Part of a small language model's weights.
Size: 8 layers, width 512, MLP 1024 SwiGLU, 34.6M parameters.
Training: a variant of Muon for these matrices, 443M tokens, 6763 steps.
Each number is 128 + 24 x the weight over its row's rms, rounded and kept within 0 to 255. Layers, rows and columns count from 0. Numbers have three digits each. The size before them is the row's rms in percent of the matrix's.

# layer 3 attention output (transposed), 512x512, rms 0.0562, rows 15-25,79-88,143-152,207-216, columns 128-255
102:113166186085130124134109170117135154086100108143102155192083121142151130103134098135107143137120095115164151133111150157165150149141155106103097145164138143112116133123148083167100122124112094158106184121125116130134103125123100159113087139158139122125162112126117110153157111167085144128133098145142144123126106148135114115115115116171174120169127125144139128156122102120145110108134
096:115136113090114109096140085114094144086108098113119109141140118133120088131125162137144110133145096094173113086117116113143114149150108122121145105120141120149138111114147128091144135126128128127107141154127138102117119152096127136106151110117127107160117139131139125116128129112139115119156109144135121109159133145109139132118116133107107144165071140167192143125143139136129133129134
103:081111105116114155107137145129153102176130146114137147125142166129112110097174179137143085141146155112094135154125143078076142164124103092131137127145152111160110138083082101157125118169102131138171117119125167175150138097103092125150128107152130142107108104114075132141124158108165109143118119130112110146141113156104137141161176144131132136109130123128127125098151150097132103123106
093:168114124157142123153123115155132122123146109101120097108195108120094092134123136122080112079152150154129128107117152158133116120122117124102073124165124164123098114088105080158126117132136115153134116164117127122131126106137090110144134136160099066120108144137189103105141095184114110119146166144162123164119162137138129089126108134161112125112115140156123141158113146164156139094140
095:145123129162128136129089150172139141111146128098126139118108168179152123116097104105125132132123162139153114119124182131150085107154133101126162111127070114151100139099136122118152100127155123166128119108141148119170142155123132108119100113177114127164116125106133118096161101136138138107121151112134143162121129159140156120109118104142140136106157127109141134109114172149107209133161
098:142186140127110123134132132120148112116114167122115164145094114145158141152147158106113154104136125148104166129088108154121139122120146155138110139141119136127154119108101154106098105140123135152115094114077164157166068110146166118125119108138109186127099129128122090094127104143120155148125127167120128111095162110136074132153119122092122124147109098164167132143128126106125096110101
099:106100120129175090084141131132142092142174088168130119136149111130113157143096139107141144159124107109102175133158167102131171140077122112112159144099145109134115112143135151121159134124162136110136139082144115123113113117109168141154125131118077129103133162131119136119140165106100145098138119137165178160117136172126136091081121133144146158178094165075108154106104131070079116121131
102:133118095115153085140131127144091146105152130138154112138087157093161107117099134141089152140144120120160122129143166182149125108102109156140114115132116147109109128123150107094089146125143135156161150130143155175124154080148126140087163135112153128169100153141140118114142095138136128120088157162101148144094137101119147108139116178143165080154145134126100133178131133128146112141122
098:107095166078136166102121128136157104118128147131130168163124171124117092071115142133133120115138162142094131117147118139120154122155143139103137162129102126109149100152156161139162127195150137128097118159131166139126129160117155135092140163131145170123152121128124107087145163101184130155135132143161145122103141142150130131131143171091146123107161109119099131147154175150149139142134
102:148105084099089169137147162131092104153129161141134151205178133141182148192133157119147157117114133133153154174140111128093093164103136164099150132079146147102135160137106139091087130102085189128120129140129175095152118109161146156120111101145103089125114121145102139154136125101157124124103124164090148145145142104116181159137130075113109129124121162129133157108141087154118139148112
099:136093126155118130138128113150131151156140127141135117122121154162120091128128110128161132129131140119122132105115102109143138108158105133133136143138078136159117141097137126158139157121108089144132103175125120125082090160177121129087148115100151107123137109095127131130121130100129121120121130100150077143105101115097141188126122112106153157104119154121127104112118117112088130161150
108:124067137157120117156114147117135145132129123122165090162118113165161139135142096169158088109166172167121152128127111119070118134132106163142117149148133122148133144142128149125108108093148120123107148116148138115106163134139089122132114130125075127159132139081127096131114108098168139130114130107077149138123166121189134145111153129164131103101099125145087158154139129129109146131124
104:117111141135115076085146150114123102145115116178139143107108117114140122095140060117140126099156129125140164129106123135149148144131129143127171145123195140132077121114104156111119089154150152082184161126152118158098144145120158143118107102132110121156128100127145156133134130125142121164136163122114128144103142133100160163118118140149144086099142141118096127135133108117110153092122
103:078141106118178117138134112148128109137184142113148147157122138134180151132129121126128145123125116163137136100119138136115115141149088198121105125140137157107168155117158136109144129151137130088154144111120134106117122139130127168115102116141160110092144158130116145143102155139142129148154123165106127131115159128117099108109106125159126131162122146085135141132155133138127118122133
105:121125111149113114124132140148141155159128128119159110154131130130149175154148122116126096107112164099083156137135126111138134123134162133140174141113108125131162152179165132120147168191128107131113124135140098135102110107122160148104112144093109120103136119136130130124142167106143152122114176122093125109144156144147141134122129140122136150121153128152143113124096111088144101120137
103:143131128087132111148181149132130092153080148184146148124151139114130138134145142137141127098153103121157134168092116190117160130092130167139107149121137142117101155119133133153102125130099122130111096169116115151137103078138104151084155143147150179138155114158145120111130140113131163150166125200098115099112126094140094109131135107159106144142131130148138144114153089100086138104142
102:153121143088126137100129137151145138121125126135197137159144165104146117120085119110121162095110113156163124133118105124101132126128128117086124097130124128145098116115124140160100155138101107135126116139166147117131184131159102119136167142119126132112104108149130153154116119117142112158127108104156121111208129124107142141091132083155136126135133137122109120140142145123127155114105
105:115133076132068121144120143163135126113129156086133115148123097128108095124169177135080140140143109123115136169120133118099153119084109127123133144177142118195128113087143144173167108121123177113162133143142125135139119078144125083112097083157141139149143117144103152106145119149131148109137169081095116121124089159118121129141135156114120122142129088162138139148202126107104136118106
103:115148141144111154170179159103136115115110162125120118172138096109107092145108092123099115109125090128090125149118111115130087137132111146143166123124122082161139162151084078141147101101113138116129104095135120119089094100112134133147131117119150142140111107104129155146124115121114092076148139116140132134130126138156141117110110095131128166192112103115101133111128152122136119127096
104:121120128187149174094118077102147109169108144138126092130129074134128151134105083113137107153156058136104129151126122091150081131111128131112135132154107140135115150100129109094096097146122112132149114105126150093115091141138117121100049123087146089097119129178140125127120158151108120100119147117101147124144148153147162125156106085160136144132129109149171134160120118128092094168146
108:137119144109139119113146137112166094121112127111077131131107142162097139137117143127121181102134079096136080141145127130114177116132110118144101110112157128131119099114084145153123148105148081143151146150133130146121167124171112096106138125137117161102121109102137136144149102136117130112169138118149129125146121148150117152159096103113158143131106127123165138152132150091140099111123
101:136131096144152123136155146123099078149119137110119148134154147085130122117090148119131133110092111146115128115139119093141134105077118165167127096072103097169141101123105179113104155136110139124153139124114119130119101100135189107133138120141119124106080103139104139110137150107126122091156169135128111153125098099109123117186090137142125130090108133114150085126105133142088123134136
098:127119128090148141202110178112176119141141133121125121150105147124164143136121129137161116110109143124125153161142162157133122125098137108136097128093119095137150151118122121121093163133121148139117114097117171083170095168118091090147131157121151139084143144160153152099127132150120171132105131129136135101125114119126105112121092114107146115152123125122148111134100139141101152129142
104:140113107139105110160120109151156166099092119118146121108145083146118125129120117138152108135112121139149137136145154152148138095097163140120094155115116150097100142152112128118093144112117150146109129127146107147139096124106117092119120133133112151124109154135181084107164095130072155117093118122160135096143118119179110123149142108133126125119116143098113149111115097175119097113110
095:123125118122115157107123083104140070097116098112097155148092118126125141110131120136137148163146118171129129134114095129113156134109108164067118148163130117147163106110151149137105150096104126116136141120123116072154119080139132112133123150169153209141111087112120160133132123122139136131191110145121136116146096137131145118111143130106118123127160132093131120117125102131121116135131
095:116137146153142111120145138090128148117123103155143125128107124142133137152172097161113107135105104165079089133126122109116114113096093121086124139146183112114143136145119129160102134128114149136152127149129136101115139151158071106197128082115118091134144174132144119147134148150150133099103141150110150129124128132133172150126136155111137136149114118108130100130107124148136084155151
097:121092111112146131149145117149085156147157105142098145101105163130079141128113170115114148160159164124092106161138136108173135161168113145154117153127133123132149154110152176093145139163120121125171192112147165150135127214104158162120122101137115106133114143090155120161160084153156151109107148109121144153115107148123159119112130143121164131172099169105104101135126131147128140117130
099:127152154090145127157116142146134133116086142138139104141125086131129122088100114134166175117135152159128118130133158156141084116165143109138097123108152121146168164126094121105132140132146061144142157143143085083094153154122133102103160135128133104147100106101092128199142133139107096151123129110135119126152092114137128147163138083143126111112101142091141108095073140177141157137154
104:170139127103144149103155089130171171139116137157111160121109141130173182081132120103177132140155131108105086117153134079088098145098139100159131147104077117132105134149137079158129121198105103116118159154147089101124116172096156132123109111130084172113165126168092150132151186135112147149143184123133141116152125169144100156132119119138163120110132097119169132104127099166123164149138
098:123102099119133077190142154145100096142152143097078175125109134126150120114136141157086102172131157056183124114127131130095136127120112153149095081109151119121127090129124157131161151146090108079168121148134105161137155111128130178167133096091079111133124121113088163093115144126155118137133104118096106111141113141071113107125126109167124129091136190114126075095105122122131144109152
107:091172104115145107113117118102171134081117136094142092120163122102110123154134131140140124163129133155089125097126125135137166125123140101134136157166094071139125147170130104085125149095111112110155139144099135114131097170105138082131127155122148155112108157137104109097091128152119149159120112144145133119099104126100121056138152142117124152142160141161117116088104114116131102169151
097:133097133150134131157116114136176124147131102158130107085136121114096106118169197075112166143121132142105097130106114110139110133108157113156131127154099133099132122157121094136161097144120133092113106146113127134112118142140099166118104062088137118121172139142126104111122110117151131129085143166133115139151118099100095113130119095150121101141175115114124152125149151149149143113154
097:109134116173113142118069066103140151190130117104127182142126113156141137145129150134095102136108119162114115108151083139105127139128152132175152108168106142119140129175109114143134119111091121152115109137150140144128176118119136112147134119122086116119143156091107113095111111113132142146122123096152110169143118125116173107114133101126125124136186095134083128080130148117154099160136
098:155132125074167143095124115083080148102076107144100157146132116099103121157099067093112133150155148117116079158114098126127112158109128111106097135123112166110123109151151163133182143085151182127131133182154125078126132122135136146140130115120126154169156091136134158142107109129159136103152104104131095152098165132163115128102164125082122067119140123145135119146108153077136165140105
094:122127147171129134122130112120124139131131129149169133125133137109100116159104159143176148135132075146155166126145105067113114116146164123189138172102112116125072140109146087143116144125105136126143126131178136128117063138137070112151093126134140089162161124096091146126126142094120109163113096091106112159089130131099108170118117130114123123126083136130114151118169160167143130106151
097:124119138112158146123156088120123126154121176133096112147142098116124104125128128149131117117113129116098118086145135152144134109129139151138137134172106122136137135155150151090142122157136154085154151113075153117103117116135133124121149175115131115082078154094071142117106128141126138139117102125154107119099122144089135105116095152120152102132094127126151156122072116099165110089148
097:159137140154135128176124126134147107172114120139109110176158123145091162112143109138135058166090093112137159111158126107162089093124129155127139154103107150124138151150116121136114126101153126141133116137105115105099129127127102112124146118104164101135129135182124142123107178094170085119137138069061141115109108121122139135157113117134125132094134067142154143130123132142128105147141
093:072096178119127128159156105094114144111096153126110182136133148125190158120140090132104108104131124103110108068137100114115089162163109154090124115149121121072086109143138126108092144190077136145110115122102115132134108144078132167132129145138157129120137126152152139150097126113137128158141104119154127108141163176144134134127130134180120122145128135114114138095159127165139114075128
097:122141165118119094115128127116077111169139132141091108112151097129177133137106181117155151095075121158107149153115131148154141118162143136112109120109143129164155133127137160146141125126145122111114112135066114110147141151162098137109146170122141100123093131131123114153127128091143189127117090148147135143155130115061104143102144175109113162100140117135100136141123140129097111124126
098:167126133138142122095155090122106106104142118129136131089116054139108128129164129122123147077141131131141137137109115166113096132105141107158081115107144136164164121141160150153084132082115153176156141106151140115152123125134098091148167158186143118113118137095108131170159092099079122116121146110159117122163133102117090137148124107129124140134101103145122118137118098131132174110111
096:161093151154088111116106141159129143120135113123138173132116139092110123085134168173102102116158145168135117130124152125120119124125127119154121134152145138102105128100114112134141054214125111160088117146155144147119123104096147144087149152112172125130142117120124135131128149134112110104111147143127105112134116116164127092089139141142110132136152123084113104125144136111155143127122
# layer 3 attention value, 128x512, rms 0.0776, rows 16-25, columns 128-255
100:127134177116117102086137161140126109148114145156093138122148112123137125081162127137146123111126199164105139141170109132139101111133122133105120127150141144112123117161141121146125111095131147112066153135083129171144132081169165160095111147126107109141139131123091131210119115120127121117114147178119126176132128130123138150158126114104106147148160158120125118115137122119144081107084
097:135121173142144144108142147114149086143147124114145126126133138147116137168128101165123130129170093148120160127098127139121115140109110147110138133081111133155131104091139088126135100136180088100116139109119123141133133148125126139132150096136136114128113120138110114099086136125142159113109119135092134098092130143091136100117118126122122174147137128164107125142131110077096149152146
095:157131112111098084151109187171149113166132155123111080142092136147156164115077127126155107143133154128080116114109138147146157093129172144102136109110114122132124131150142157104140125131099133165156137094075111172129130143103152130107161107143108137118162159175096116163085135119124144129121140132138102109130153095115125138123122132167127119154099108107138126112142135104084123123148
096:147176087117125131144139143138155166081115139147169145144144127128117107146130133066151126114149115121175161130150072180123137138138179141150107121117150166136147136148155172105141130109117110137126092125158095151109119116076097117105077184111147162117141122098160145191121149129109107158096104140139108116118132130134104122125127140114143115149161137149091163111136108084115121116126
098:155116119159113114132130159126104119117096087087137137111150124124116132089138095128150145116130101122133110117113097133110176127137119112125127097071133116129124094144137141165121135111107129098100122156152129138112138108144127118130150143139119101112105092145077096134138120126129118122114174127174134103200102126139097105152137119177126149123135124149109150108129104125130115127152
094:131147116131130121106146144073104123118135114160103144101130145126105120159160155131092111138096121113158115169120137087140167147156122147140139092103104131118075115110143092103179150104129158073160121146153134148126129121141122124188167118116143160107116121149117137103141119137074111125139135144096138148080120075132169135109114130139136105116134152164133152151168109100148142107106
102:090149156109096152140106144124151095121131054102110131184131149135111124169137106147094095138120126112178152110106110123093157098128131089121133094161171097110137134125141124168132094069117188141131128102136201105119078121132088102114133110130130150147084107110120129103113127139109130124113110129109117117104141054166153122134155108143136135133159127118171109089135152096102139088129
097:130179113115130140115129154131146154134106142149160115107118183119089150128139146099123161112114073151110111113117135095129095103152141132108153140163118126152098173069154125127071134133176143122081146118105145084106118136160150098110134128115108108139119079154129131144150109135111151119123106127119102142122123107153135159096123169121134134132121116146139181130140141085105088123114
098:100141146171155134137120113123129100178153081118142142139146126151140081092123098137153158093121085102158161119126110102174116122149106105129120082108089169136119132130144172154128090138104125112119127108178078120135128135122106144149159091124126118096152142120181143128158134116146070107158156077138137125159127147116155160119114139125129116129121112169127111163152148156142140089117
099:084142140111148123148081093126154116145127125112140107090149125150114175167120122158081123152102099113145124103119102131145120138112174172128111102082134179128093109116156131135099131098147142136151140108101102097136148101147118147149188153152103110139202143133124131139106141134099151106095120167100130088163164139163126141099132160153122151112144109144153105177151157091123161189138